{"head_dim": 128, "intermediate_size": 1536, "vocab_size": 4096, "hidden_act": "tanh_gelu", "norm": "layernorm", "bias": "all", "parallel_block": false, "init": "uniform", "optimizer": "soap_variant", "lr_mult_o": 0.742, "beta1": 0.95, "schedule": "wsd", "final_lr_fraction": 0.0, "max_steps": 3033, "dataset": "wikipedia_en"}
Each number is 128 + 32 x the weight over its row's rms, rounded and kept within 0 to 255. Layers, rows and columns count from 0. Numbers have three digits each. The size before them is the row's rms in percent of the matrix's.

# down: layer 19 MLP down (transposed), 1536x384, rms 0.0861, rows 181-216, columns 0-191
# up: layer 19 MLP up, 1536x384, rms 0.0867, rows 182-217, columns 0-191
down181 100:120121140173135154141118138115189117136113097182125154160132110121139152114075055182121131105186102103116130132171080088139093114089078137160117135175112181097060113127155148138098175108094147072167117112118128165188096112135129159088127127108129140089113150106118147093117155126114094136094083091092149106177157196151118077157197134143138105095185125116123141202174076118153164140171141127107150160167160128144126140111157105117093140100094197153102072137164148113130159145101085111131147099106103129067104162116125138130110192154092176122145132138129115107151071182185111068
up182 098:146156114122093142093180153127103154172140105115115076140177150171090102144142110092143137168129071147169107182135130158152159067139109141104166144170147123176149132058184113163130139145160149067112067134148074132140120076147160197207097120132095110117154200124114156146129172131134150119170177184120126141138163089093171136070189169050111099078156137168174173182157093159133156130124124146154127089157094140107136157198107096151061149175154153108115104192161169145092145152122144141167101095122099159200123116122137088119102133135162111144120103096129092087105148119102126075
down182 100:151189187160116137133127124133114201129077099124112113119104135073069143155094157085229078161103133152065133094133084160089159109139183071073114163167118144079149096147126090096163141118177100165170094167145154131136123102111080129102097108085143100182155125141132133132107103128110104135106161136177129125157125149075119122110115138110109162156174129091111146173108129159135112091116148128100104164160118141134159126108165093138121069190126069153130139137169156141082155072186109152133117138135157138106153129113099097067115040161146076174049121148097137168085151126044132118
up183 103:136132132109162160127124102150079150170112117130185141073021147176122136168076080088106092132141110091128114152112128091155110068085100171089205157073139153108166130048108090170128191168105139110106128137166133091103137116124118151121109116066115154151164075112121088166162134126091118107193138131237135165155131169147131085098149106190095112109156124191128139104143106127137130191079130100141184159095083119103131123146132120122134108104127173146108118128161145174116098093076140113110144131078179129150140142132088090144116114132147144128071101119116162146119110133159138105
down183 103:107125143120138108136122198107144148102129197119166124213105116181118083141134126089120118122082117107101160132129138180108093155090159212164186117118162102117132139189192131128138093148151099165074168112165207098176136184134188131182117205123103120175149177150109048113173092112124093188128151149147087144184134117119081182130104134117188141137121121128196113142148082164090192090163094150154167141070168166123149103120084145082126148074134134116123144102115193130129088094121129136090063128117142123091142172156141121115159088161143139183121163109116094086108085135103115135
up184 092:138158161159081183140113162145130068112095078073180153126145111156134125171092131130191146140109080206124157133121051143119134121110125130154095123112164094085128062086131111144203099141100133144128167112118099160178091127151125094163193120107107111058142018139173153090129105139077127126186141123143147097110090080150132137145112146097166110161132117129187108150099149136132093082103166112072138143099060079152143107159169063161143130140128112091150151151119169135112177092129148147098189124134173126102125120090133122110119134186158188080112127123056062138110167143101107186
down184 094:113093062092162161093131098172091152105155123170079136115125168116187122095136179124063108069139156072100163137151156144094128122158121124124124093126115090155161127175120131078125133136177132136169128115029154113122130101087118065103138074083167124107108147118091138148113154103127138117105156076119123110069172160166110179143083077115110151175180149155089173098106117086152127178096210109153105064102169096210122088118148167125151133080166161146084169104147176112136156090143124092114151119130109109131102144132113199139182171151131083098103100080176148128125108090107124172
up185 093:151108141055155155139115119148152124117114175150126166152181127122163127113111103088124113147144174159168132145098171125113083087107084184104101107144115140102119135150119117161138166158124114099184119143141116107127136199095123106110180095117125167082138130120085146105161135141129138131181163117138156107073207126143082086160143141148187130233068153091183150158090149106074140121170066147093139099097177183119137218158082190191118155079128174144107140165128131107169096136143143117091117122124166137116163101105117060108120102093126169140149116137113146152133133147128141145
down185 093:133197118083065156112111184135119148118201103132105110139072153106187150140134138158161097148116112045101088134163119119204137151141137122087168142122186106140110202207169120104091153165111077151125163079154097108126125147127113174137149074186124171102104135158124147128111186146145116133142066132151089065105196167204090121125162156186089124113121138169084127186157174143095122179118163127162162145155154139087105139169171127115085121087099180164102125144141085096161063143143115100110103142081083080128131141143176163103160116114118134142091127111109122066075145096102075104
up186 103:123098135186112131171141060154033168122121069073104123164097165074140079123149118112126185133101085068165119159181126086145110090088163053100138145142125097140127127119157144079130175115105080136139103152184138120140135168144159108137118119087131133169125173065176111141166202156134131134125145152167125149139162187173049146117099162139076140163166102152122082093128154104165165114108141102096167131106104121132124125112138126145113104128183143121134092128150145138156133087097115130134107121132119176085163179137096102095140092181138078161100144052105087154085117166109221128
down186 110:164154116112151128125166095113095092087121150092121130097190132189132050118122092187106120099221078124096166142113134125137144180116102135146117134086111111136076158065113208170123120148150095156099165121125103153116165109172114173096121135101100177077092112137112143105122120090164104165148130144097147091136110145131140139212133090110103147129129095136130139137103196177083053137087068127091162098135151067164127140068131155181174097151161150143183158175135104133115151114113117107122100099216121159166135122097117129145186150156090142064139126114159117105102139106125109134
up187 100:138138132180148107195101124169167122161086135154112091095163117148152181079189144107158169086139137180143077145084102108141169131057116121111106082132150162118188051190112165140129137145151128161143108168114121125114120095085170136107162119114145057143136091149132163192182158137142136112112149144068126133095123082147119101125180161121108135131088117130125142065168138104090158062130092148172129124157105147131133178124064084168124184143078132088160209190110122163170091173151150076114110117091192151161090084129116080183145124114167117116155124068141154159119103107118109087
down187 106:139148140150140196104076083162134121131109135089141138078141140129080159107112134105161131137129091112137130208104120121185171147122080117200113129156080052201122086122111174102101147087133064132151163126122124107116124111067110140141118105151153147113114119071151106158129129135121152099145129119101177116130104092182108083144147063141135092131161174182134116146135156125180096110158124128115072048100162142094100106080146084133070125127195220145148101131131105115127084167114128033170092135191052123104141118120163131129143098157090150100142171104130119111059090073128100129
up188 103:048150127149106132173080115078102082155109125104117175104142136159149133167112149124187086080166130152099105111129153137132123140173093132072059140152196095139116118152160179161119168154123150127121149094167129111118133092065059189097153110175186105149096184148118090095094140033109103106124116074112185126083165168084194149132091166182160186116122122161108121144096113141093100132111157160103111118117090077147119129140102148055100121147158172103132141118150130160087120118148088159072100113116099111086091116130133117104100101131150100119130131144102127071103118134169174112
down188 104:129106165207165189101075143176125106094129132127185175143144126101141197089165099125126104104116087084174190147111092094172149153123154053171161096124039115157115119110155153129144127140170096125128122103145117155160081148146164124141158122139095160115141170091140152089120117149126101127144140145134103155174082148130147132124112124147168123172133087123139162070168092106143096151162100091103125111088142139101158145092192091152166060143118148143143183174061141166077120136139189153183151129116165164076085101069126132115137123146131126138081151085119106132124089100139058110
up189 099:136144124107124070137078131142111112117095181136089113102156056109118144159126182160127130179142128128192108128098129115120147180136126103127110173122134154152154178146142160077131163051099121138134164108166133125139090126145164099155096107104152119139090103121128094121154157096125106142067060154113148180061116113139129140069112109107126147106207097144191107083127091145149165123129069113145154091148106114163160133178080094140140190041145086112107116092176089151097147073088165107142096159157096115050172166156128151084190170077070079130120072053136119148182110102114120106
down189 097:095150128121134161141140105128121097152123123193106151142119118123134164211120108117084114095157168102154068183118118137135107096098130117086139158117153159156172071141103146074101087116132108120089105141075124175138139138111160166175149046093107071140062107168139103159172096117111151128125103131177145137120156103118176149147196186145133015167124119108146149153088099114111173128108111168081136102152095113138116146091094118082145100038146117136139161157083116106177074100044143163129115153120078128166119121105135148104087159071152118075172179144125094149150127123110164128
up190 098:112120079103161155139120141122132122109152112089186123104097126174108109108152116125144060141125087106203102155156114157176138149117038124127128107138108160132172114155134086063109118144142136119110086172146106091070075091141138114148143174248104146162132149096174115169116138144087121140180154130142117136076166124124078112153163202064130187119150094080120088101134137126164073112079153119128138149107115122116155148105120146137061074128175101179100158134114135106167093133132123165092071116169134118097094125149106104133112108186148166122134053154167188087104141077135172136
down190 101:155118072074168220169112176103147129154112112129149155078131149123125132154185145080187128170138128127137143152112142135119102101073060186136118131172174197139167170133191105100100062154120135126118125184130140103106111128080149115122155089145121151174169198124138147157074097094130157147177182089146109136133154131162112098093175113126061143128158087118109175122115143128160070092087151170100139122083131099103111183101152070108162141156175077128130122102127158138172139140130094113185169060139114116147095123155128140127097115137189195109137215160052116091089113070181173117
up191 102:144119159151106126077136113057133144117121149112157073083102155098121133079122156097133085122115154119121190102118090176096159121079117109080129100122120123118138157088136157148145111094124145060107147097123148114163092047130135150070132131138146150142146182110160165135128053118104134083086188164130140090121122105146141152146150136126210204103121128174119118170102129122189158152159127118165140158107083150156157154173122180137064102131150171085082100113147138112084131113108148067160143128138121141109137141090114130127101147110117140090195129103181094086106099114162128138
down191 100:119203142085082170182174111121114123144109212135107135114131064158145214105072078125069179154100123082171114104125137109131151106135076130108176140172174169130077098188098124115186162145055107125117134171129129110145097071125154070089172143101091136140114107150146135046126128146173161079096113114137117197124190164051161131150144157176140111163109132103141063127090151149144140112168148125139123088171138125124125142128154043137180123117125152134098142148128134135103136144112162131131158119159119096129094166123094095168173126178119118121168125169115138091208143181198129079
up192 106:180123182130096161068141143182099147143129117101109013110166150143110156133088130107123115136136128183058083125129113147115172146112084149103121133142140160149117135135189133084078108092117148161079138139179143075141098156140158119144166074089111083222134156165177125150135161160086123094131141125154137121094132104145110158128157099124151156057128098103150139126136126089101156151129128113141182097119120145155128122105165143128074155156201129139086102176159146102140124113138092102104175220132185137136157165121133088144118181134107126165111135078141082102114099069122097137
down192 103:209118121133137174128139165136102104127176147156070094177115149165154130151162096084184092103138111128123145161113144054117149162087141156123191180187134161095088150129154153116153104109139216088104145142105068108178123118110150118142109150092170090163108169096137133142133145162157165133150113144086104099125126118095159177051124119180123119124072077117177059167107153159076136231166124105108161156170103170120171108085156156124135120138137102133136163125086056143094141128159097158092156122087129135128134160112110027123155174146113106134135202122215119079159150183142116131
up193 097:114155177192126076125124093087111127105128114141162124168144162122145136113163096158112135160137154116115113136186114142130109128126093123063134151100182088099221166122096081142154147164116190135145167081130127138176155196145072120157142171167125120171097172198189170154103136140179107097066080073124153139154163142130127085141114135115198076151104138151084152142157091114153162099122154166140116134142096125167206150092144130097116132175120071142173129189139158130082173165122168127130127184195056131091075150133150174153168101089068151155128099150125139170076111115114122153
down193 095:101123146137103080182122151185152101200093139086185128177112107163099134163186128114161125104165179110172111157182087129078100103153120186151105164169151070186164124134131161073122140161110113179080134088139102174102120077168167170135187077117064178111078119111106107144125167135157129099135123110179136050127149172120121125085145124127156165118145127138172149159127107137111144098079139119117086123100121132117141113128098153208092129159189096107125093101085127106122185133136151110179126083108147083131149121062090126106099124155092117152174106167175132102172141103105121179
up194 105:152105166140109142100107157109152162128171126111161105100112134123155136159085128118083134125102179068087154097116138109142154128093073116131134085150156143099144147085116108083104108107114112121151124174133159165166144176131089150100111186121085093104160115123134139095114110147080159164158173101173127101077142149103091119155113174092134127138123093107083141188176080116137111113085113106098095165106184178092154108102113188165137149103195049158117113113190139192120086117157139075069140091173125095112101116138131111118103076106120101128077108127107111147142132136103181087
down194 106:162155111085112066061093143104142106151099136171104130137124116126179115154111130090139147107149152135146129126132141131097191082128129166088183110109078102082148102153130155123174120073172115108103046049084147075097158063125137120087108139148153086112073121147180144156099139100125143201138127132130156110157183086141134081163117091155108138137125064154133150164117126113085125105170077150141105119104166042182137130141148146174105078091179153091153172153103115126143161100134126105133150112116115167116101124192174041119091168116140127100153205125220150083097109112132059159
up195 097:108076119169092181132108151162155076164102145200119076112140102124060082176150099155138106114129132109131185150145165164131175178076103113118077089132109148093109122163145190128084135109177152161173094146106115105114098155098154143129144158145217097161109081156152128132134108145165188066169204178119113102122113162100098144113146099186123209057040078123124113125170190168102187103189127160102149102138065116153149155121120116100142145137192134111085183126053129165149099111167156169147146145161122101158135109154147120129165159136112122127171120103086138158155100102160106158
down195 106:141145140112200110110120096073103142140103089138112087183152150135161125157116098128122095169071168136095109083078101095114148136169153038116178168117168136143114131150116067099123097130166125063111099157135161103109129127142112111125111093122115124113173128124105128162113160141169133153141144168116140114156135083123172169151109130118092153125062135115102107090124148168147124117112173090050115088181134086112177134080088123168125156183148130171143135189132153123192153087164113058104096131129154158121149106097114108090139134137090132122098048155090127168139134120119152081
up196 096:099112145106101107123109107143128175080115154123124117143178189132127195135141159092140087141053091148152150044153116054084134103195131139114121112040165099099110105155141134157073133110106151135145113116108147162129109099080162186115150103115122173172139098164105143109138121111148124074100127099143149137110093180187149150150106127127200126175157199135113171122068084139074111132129082133082199142089150130110114141144082106189080147142104068163120146111164164199102100131127123102104191121107132078175120136092139130088160149084176166164082186096112123096114104133155181100
down196 097:137145099131125096090093144120151134184104117144129182124103119132133137153109114126137121092146186099166096163138109114194193091138107120189145167133135113122167134186167084083112067154101096163144139119147133120090207184115127119144138144167173120083126170114086086110108166122137140110154117133171142130162170163077137176174159130136071146098118158119144126099105123088087166083115135165181158067172115173123189114097130143117119138119155143071099111146112140131145123132149071062217153084135111190172186125190160178115140136216115153147119121152163091054191166137155088100
up197 101:160128149160179149177125172141151198158107157179146139143130118137114113117060109131119133140137161144112106149165112125084151107190156087104059128124143078120183082105143127058124182163132114120089139052146129154157122150087087140112160113104101138111166096149189114117193128167110112123099127102126192193116122118154116096056121177160155178168134128180159162088171121162131141132129158122120152088111127137159141190115106096117054137163125117106121143130188141114148151142161096126169164231082047096169141125082098190156132107092130177130103128173112093127078150131175125064
down197 099:127179150129082123170123126067097131082165036160059146125171157109150165179067061100106139100137114129144192140131147126145130133127123159136109122138157136150115132158148111058156095114162079129070150113117116146168137093168155099146106170137103134153150128113095042067137123121138132113146204142118195106177132125153100159076102157131117187066099126127084120157129132076131089123114054147109135139103156169175138170115107137158142098113139128140155037124230114104193143128119147161132207146097136168126096113086091092144128119144114092122107103083142156130053146113137126108
up198 113:123135191083193157134068144090094110155184091138114068139196131068095127155084101083136132149146110138118153073156136117168116138117072166124158087087155124078098108135124082153099123100116163042134107094111161130088067137132104088064147104164118115054130159146113118120128143098171161148095150140117189144092164132169144090115146181132090125112150140124115218134094176127104113118052127161102108107131141161176124169070048119158160110082134109146089111138138136140123142128118054194095159132147177098123141150128173117105120173148089097144160119102112089140051129167155184118
down198 110:102064133139128095188092195152045118194154163096164119134142109149156106133196106098112116111140172155148127076112111119099095135091144147157110079139072136073078148127124192086093063134148071080155163144126111124113135077089116146078157139143125162135156131079176183171101116101098152153183129176120134115138099163121115167093140164176114113127135128121181136177120165107118107147105153163109126148154134100142157150133076108122122064088144050096150087069091124143154122142195138174176058139162199143130091126097100134104074073112111137193190105142141133075141158136165141134
up199 105:083115157162075117170116086133132102123162138111108104092135146120128101112148106099175145129055102097125102125096194159071155219213125085108157145134111146106137146071128109122171100183073120139158140118181112058120043122220108149111178121060100162074134108096062129117086125139164150070094140100123186123126135126164098123114099113099135098142122130113069099109140108032152137134082091148131138124133195145098173064146061125148080147149138130087171106156136157144155138093056076131101051089162088154083131100111109120122107121129119153127103128120048142160076093073113113169
down199 097:166090116135153141158169120131119101164112126154096126119137058091128149120171125124118130092109176095102149136133085130101105112157152167149100165137071119177123137122097113106165070123181089188089117141200112153097176143128130138153153125120098093093101163095081175169147118135169148089136132158124128107130059130107122181133176136161144139139079132139163172095152122186057136102175111132101188166173102077127136194138127122133143162073118170180160185127125136114151139124073085125119112203183124184159144124179165034109146142163076150136179119154154141194155187115058135127
up200 097:157113115129118109155130124161155154112159117142145127171136153085173106135116169108092117113136147130105129150124090102125158142125170084166108064156080151165100148094148167133180166059199119118117166134101126075123149130116141154120123129167104102115116091161097162119149132156107121091058089179103148035126194127120121117065107131118152156133114164051154157119121159104089158159136148093118160100107092103125092050152175122131131143162098180096160085125207124149101147097108105120182127100139109084099175122123112098111146044112085165122119163132139127088114208104143182118
down200 102:087143134098124124157111161151101156117147137102091110162099119133101110192137099101099172105071157091138181145089127127136090130071077139082127126115090086115212170152114134126131078168124126151154128117126132087202157149126154136092053088137163121095143113112175105086097167199075147100163165086164128104150082151193144073125135167134092150117088073098155103174135181117130098150129087129047106102139139096131126165071125155167140066119057124046060113178138094118092198094110111143125107156112110164094143137191148177073086103151172124164193104128119139119061097157137142073
up201 091:106123180194158154138136091127164180037131068161170147108105131126128143135117113189159082117172129086157106103111108123130152147152142089135148139093100180097105078115139129157142097128097098105053137093140138100118188071088135145103133101127184146079148085056115084181125100136152128088086155157108156137138118197180080130171053188138165109149147103171108144184145134068147135130154100139143110138190140129142215170140137093148093120120096139157172093121132193152162083099090141201132081142162141137183137162146144110110125134163099097142163097137174145142180125182111103095
down201 094:126117145139078101138081144115093126132124174156124182138030051131162132138141097130109127144122163120158120205134148167126081125130145130146126197135157129115139170102100080105127168095116165100205151145126137176138142129128120129085197140116141122098124141096128124137139162118117190103125139139065108115166187159166142107177140107135116162199102116085188155123159086144075171116088103089142144116150163161130072187121115095170118154177144159132141067131107138142101136131083110213117167095149144086114150223131107175099152093184096118121148105130146126118146135091118115129
up202 096:151178135161115179158144136090076105129149150152082104111126146149067139170056121141125182182152161174140034114152130202200138098099097120165159141206115131157107126137079144193162159124157155110105096138131107147112138155098163086165108130109108199138078118141123114098128159116149111121132101147066083132129080140167141165173146067164100099099147136097067157098088066149145169097179120160086125108097127089157110158087172106091117164078091098148126120082084095097137118131129166152089108084073101114185114072136175152134183105155109140121125117181077118124179136158183122136
down202 096:141113107198092113077098122126070146182167131137149080154052126104221063149152125160106078098089084143126203086065109109102160117178145154140088155126106177116108182152102142198148094085071170075118087097109134111090134168131158138128121164136070178114106140143131120140134128132130168077162181158130160099165109103157134128118096141099104148159116137173151130120158078123110096069114102172124185142112117104147154128185092027105137166148105119177170144185134108120129116115117093186126080178111188177173109139185143104108165202120130142169132163180179123166118155097141114109
up203 102:131118107119205107135162144152115103099120131149103140088167158095107128142102113121153126176142126101103099137135123120159159111107095162102193154156135161098137095159138178136121061128143160182108164149116215147096115133166147173121105136159160132079125111172207149152159075083135090168093189135141174173074179090139172175117132102233119117197093214094134100187238130116090122132112128095156109133149126151166120177182092129119142148161095174141140083064188131172131168124146123162135133143122143072106128156139140141113084099077092141179121106144171150103162152139063108127
down203 099:102154136119088111118104086156087123103095132153151118138123108107126130080109132142133144103167179155112152129133116137091071138126137141096084097175135111176113156134107089133148131106058085111121103179095118122122174081057143148153069140126109116099112116122089116126118160189078161133134138117181170166152099089135162066140189093076166115121156085160117145091063084147096139173125113125121127159159176108112107097108096119149122175191087135147132157160099129074074149183131138058144120151202104132176154138116162126166175128101095139144138151092130142199121146127174152146
up204 105:149055085103067077132093079112067163091090156147104086060152146096123108145051141126122125132085110148166109118175065107160122101095085115116098143085117102155073133150185131131096183121099118129111135109182070067126239106074090112117099133160111142171108119115150113194123159112055183116129107132102094158087120147111081159147167109168100125125078127084155132106141079113157153171170153186110114121091122135145149116118112150138142103097121089156119158151143117149193170116062091131101141117134109126136074129132181119118086128125127117121181069092108084105111145087166137061
down204 097:119124086113132109108163145172151140101129164060133133122162083107142143126184176080106096118106157091150143168119134145089135106124142118099199152099167153156136180122090175133124106132138191100115097124099119087146113151064089093072131110154138103105108093138145144102158152125109122113170091110089095108094121106121157163112093161107117120083189150196079101064104103134124079101132156087082100155117165094183110044086099137115126180147147150128127103129170157118163116099227173084110120169134148108172144152128098178159098126161070100131120174118134124103158167181098131103
up205 107:157134163171156172120133167139138161150117165079138126106143181114061148066141155192153092174081160156114092160132153097142121121167194097144104074142044136150116062149117148138155146168114162112153116117099104211063188140105089171119127065141111092163121146158189160122098124111129117090146165113112169128116138117070146139162125120118117125154067119128122074127104122129115128113151126130103164180166132132109162160101079140135125056112139128097101132157186188126065162126146159190125109140130115117130128115099160169207141193173121093137153083101101161153066160115147143075
down205 107:156178181111138095152162119095090186114133123122172132114096190127170078100145152122131149155166149127089073072078098094109086176067130097177117155149105136161143143162104147133114098122188072191129138176126100141209173174139192138125134136120048108174076155146108102089065092173148088094157118097107125120198089100080138086095139073131071123095123114146146107120102094114187184130120106129136131184142128120148149128120118115132102117084114151118118180108153137155189179163152099156137105129127090153142111093145126117069099189130119126114162107129170146121176187127140180100
up206 103:118122101104095121071131137078111133065199143125136152154070174109142144174114160107133076065099152074128075131176100101210108083112097086069135110140036083090107123175133124081102112116149100165137160118146071136126097131141090116185170096165123118137142124127191059069123102151105103099133175086138152103083146134160094147079090115069149085158113113122122135141089157184132103176133164172167129119123136130116100125102106161103115093089116112042136111116158096091196187117117116151087123117102098096144111140134156129123141140073098141123134167073135143201135167116158166099
down206 098:140109116143114111145124156187114132075135162087100077091136132087109124129071136140162080116134076157102097107092153114136161134103065180143110136104140047076131137168124102150155069133183107116076116140121154153147164140075097161097145151077097108176092114136123156154130143082131086136042146113117187108141152174117121155102202093109110146112103154170169168104127145118180157165115136145092123095175129068129114147183097147129106116098173092141167101100067112138157112192181122160099074141158078136128130166107114134167071148186092102133121099104125155109193156141173155136
up207 100:125131127126124125159158184186120144174166120134130199158125152134153106140185120072085081158090161131120086106158169144182145120110098166098155124164069140132129142198086095145124125117139153142131059105100127147116127140155098084144208139120161079094143139150112125115164064134152122096140118163100143168080142141158103136118123094124173164100121157104176104076142146138164144093143116071126148172109058211141178119107190130135102150130100110159159100091125097140161084152136069089134102078210167114053145095127040149093097100130204097094147145158151195114128088106136142135
down207 101:068035158150106070135146120154119140179107097119184083155116102160163130069168200141152194151124107101115152145116123186163112112075167148158151123152132098138155090171125122110132189117160118120144113118151157171096167144192192179162155136153091101178162088134154162090068165122090129121089105187141129137199172185128101104087133138095062103132117141111106118213119143182141067100185113130132159116149078158143139100128171145117142132114124125146113168143125165145141145061112150150115128082139150088136094119162163159069171160174128145117076207113091092159117097173131195086
up208 096:127121175126179135121177156132132118126142074090136159100176148115124138150101089079115137132186149151128155129172153100153118091101118162036130138131126137094192176171174142093129072089117173100129130159121111136128149154092134100136101115141121049169127097165149116156121115136140124083128165103118126096121121163186134136148170100170159136074158126073125184141093115161146072182105163096166201160156077171148099162169117121084078090128142139169122084068140091133136049186174119152144160147181070068129074142094103150176174142096095129141114159108126153129140157161153121188
down208 104:135183131070147161173086216131136151179141106118152141135139165132117119166150105166137185137123150080148107153146117122124156119107137069129129144073142176207173114105111167127131118116178183114144198104090181105116182188069167083168090108143119120098130115121159159146133109131100143100137163211105099153111119144085055067147143135116051169137147142154186136162132068140076132129163109105153152088092173134092113125101139115118153126172117122204138137128132149166101160163090093148132136131113182180129107142115122130135131157130134118131171128155145128097160072160101082131
up209 104:099119117180101149133132108128099084153150135137129105128106176132131153140103128144127174063102099164086188120162123124155076109101117134100091093105158144105225099165144128179129144147171138070088089078145112068153086124128147128142138111130130128114074175197101217084130184126118073111141137034105098142096096111123093099116088125133192137122131087142104162115134122166130105106157092093129070076122096139152142085192121104152081138138168132139153156090181113172144182118060130142121077121109120089114111129126135131075132151099091162093187109057134101126136128059118178102
down209 102:204147092136197155184190204157084104154127113194123115171119114154125171102125166095089149154148145099137136157109120103080116119149142086143144117150162099164137144168159127076086187103054140171120143119108102120094135135091091073073048135148159168101079149147141086149112149142107082077196189155076117171124108131128132123156157162105136072116155078126204152077095080120121147101103146136114140153113132127131180098124161161172101166123090094143137124143106127105095149163132149110175129127167122107170158091131086104113103134096123141072099101120114172140107157128150113130
up210 099:115091160104168160092146125168085103098121142133144113071106068128078110196167185158102136134159052143083127067114159112143099079113141109173094062146123169137097152126132106093101085129112125138108129131134145091089133121118111118062108090118109133163116117088097118133162145097110095151161093133123191118140096131127077145124109087144164179106130123130098160164119201196154161182173094146135171130109082189127169171127127187119079139120174158159131110188167092159136126107147077082180174135106084178124145130101055152101135203155188136101143142158136102124139215112142131154
down210 098:166105129192179124154147127092102168155150147135107040083106180133119146104139089104132074146117061143115134108123146106094086151123163116154122125109069114160100112084189123079054129084156160145146061208164162090159195170158140130149073145166082141106172114197149123142156118066165130133138137187127117128120106133132091144081080152121153091123095185105088093182166180159131123132110138115150064100106112156122124123096114113122240138100140114146127117094089118118109122175128145219085141127096128176192090116123123145145193112149093131156050084159138109098092093083106152153
up211 092:118181090177126106162130090126136101109156103128148118104097162178098115146124116129062132108174151118099086165072119152103094170161117101165177158122196125145187112122084102119151128161199135122079145126154149123170091189110061133161075097134103137093125081149123188115078099134100143096084135111120148116101075144164100074127144095111113107133140162130139118124121194074134114127099127199150133156145122165145117091123180090130149104162156100093086098122145084159079144146136176238162136107174132143150138155118103134148088164105150145125114188127123129131099137136132103154
down211 093:109077163108113125135136135108168163146126159164162178159116134150157153126059131181152144148138116143171126118113115167154164107123147079159171107148159187167180098179112088104140166136103116137128114135127088142135172073154073141183139115158161104091096154147128208111201174120174177159106110172134114134201151142089180105130175185063129203181113122121068105165155165130115137139181092106124101129107173109108042176157137161104139131104113062144139097126126179113155142118090151077070121136168153115094068116122142111128168135155131144110121123150153140155137094091153106146
up212 102:134133136100137171157130109151114157134106058107142188173098188158108133170107094150171060118165161104086131072142158129072127165096110128134121204088154101165154122084120156157083201115154102146112152164086095157166111146092051082122105167125107138120151143190111152099149156083080107125150145161076187119096122067140055110195147189096207151191139122150112173144160126103136085172138149064126140163150167105114163150134119129159148115133170135182155091081135146135094143218113155117144122121138128136137131144145131149147098100152118136149146186180082151135177189128064132134
down212 101:162115117143127135158062131131142180123130123111099126123102127098127192161081132076114068106171119146155132096121124223132167134178159118158129137062140135092139109134163127075154117092122106092108099131144117128113144139123135133115137153151111112107132115161122073132082119122126106121141158202193139092136152149111073065111095102102161103151067169141118123126132119064102104163208134121120145143098079109160117087170127013139151136125138105107133103152092120108114108097151141093095093100159114182153109170194168140112132129165183059135108145159172142114125124216143115180
up213 112:097117129097142111150110137154132141110140093054120183157156123140089096042111118122173111120126079142153045121089144098131135120097105125082193151102124167128085103114133092081073107071144156156081178125102172157115153104177114165138143104068134235133125115136175172107096084156142131115159113146087134146127104148156123145089076089127127129091132145120155092106123158106133138124154099130110076075093066093135184115121109094132098140209133082119104171085103187131133144096126130123168110060146075154068078140075081124168097106129159112158149112096129126121072132115099158099
down213 105:168118128113147093162168143182085102098134131098143164052141094154188107109140162113172100086139116182151186189107144087121073155147138170055210129107117119154105127168167188165072103140089120173088114141123135190194124118102129199120113125112129170067149076137163161112098088113111127114145075094132165170141151147162105166111056139078094151202168114111158204146096122045132149120168127151146077157083112112181099107120159134143056140148159153078103136090100119165143111055183080200101122151100141161124130143169111090139126085135182111182134124159141115126155135122168154122
up214 103:110117097119099128165075160138094214131060102111166157138165071143129148132153177137124179127136108107171124120124141099126172080096156155144140131138193075094149063123196119111160153163162090175077119126121133161072162112093153130093143108174141153142145122107130135156065138152083181108163113070115120113139121113150120190121099134115125089134137152130128066139110161137171175171120116150162146118139111124144152128107085141142137096109097103084101156060211169135092101127169104168064147177061130104115131137122114023117167120179159099173119152120113122105134138075144087111
down214 100:164082162113117101158125137092154140112106103155152058151097116213094143138126119143119156099081146160142130162106104106159122096178037202141129109146137136099142126099156125098170154124115131137071116055142112118100105116141150093183184138144122129141149155206107120196099125108156132162176151167168160064171122169165074105112123070137122112202130118162166165160108108122131089104144147119130125128095095104114090077117210132155159142158153083074121170093136139098144088133128107142123072112075123133126145111116104105139135095149115113168089175100090214157121117116174160126
up215 110:120170141104114145103081120139150065171073227123098121116190135147140087159109106171116164097151119132117134091142071114108087089133162143113131132125107124072162156066081083146128189129179152094107190103151145134137135146165111148104083126151098155096168148179088112131109116150112175144090130105100115095123123092132123127092092167173160181126155171157094104124112149075117145163118077104166161111141137179154117099109124112137073104134110175090078133196147087133109162089108097178110165121130069151121095074146105131134225102112171080135194112142046171193172126114118086125
down215 106:136115135102050126144085113097114089132165087096145139117143095115114180144112144070147182159152091135106118092115136166153104145134128157132132124133153107072178157140178147119106103103096090105109189152127108114162160178076066098142164107068133148192141118135185153128098163066066094118091153160106175143069140173113105088124101105125133063159114145124138165212080159173164152136094131061088133158108137131105120141132108094081169144167167104119189100101180089145139151140160066083130130093163195087116142066132071111134220111139145143128110145117164134132157112112133152188
up216 100:103080111158078080136117112148144136159119140090165160163135115082109117086093140131106139081114126089146125097091152122167115123124131128105129132126157144074149108079106202107142132148086148098156158064156066139130159165184096112106198159135057158189176104155083054150104114098064090192155123123153173128051136158085153121136159089125087099112115139095146167141128102053146143169112142118106102101097103114123150109131128100106166126105101081112141151156134133058147106126112095067123147053133139168136098130059048103102083110104113120160157083148093121101140100090104147100
down216 093:158127026111152121109118112137158150106139124144141121177178128097160118179092138134107118113124157097144148136131151133083136188130124121112167123064155093137131101073147143068127208139094193093135120076085146154125094137105116159154123188142137158129129118107123104113162193155128133136130171143142084166176160147153140169092152083160102101156116095110157087196105149158165164116140127083083098170138167134110108130194126135173145118147103190124081114139104100080138117157157129030048145137119132121133180184177097109138147168141123163094159149086132167141105119083146124155
up217 098:118104099132157176151063142191136136137133135104109100091120095093166169133152093140139082107074166140133109129028136106141131146142154083127113136125081150126092101132137187209116167144155096177217110097096115144142079124091085122111140109158106149128165161179118102156125140085128111028165128136153054132151137110123114153195157118126160128139158132132136152097124139190113153144099108111126111175189154123163084090084137096056106144136164103162175078151119152117105123099161143154158133162141085123129220161153113153133150105081126151153143114063149114139111146144169108168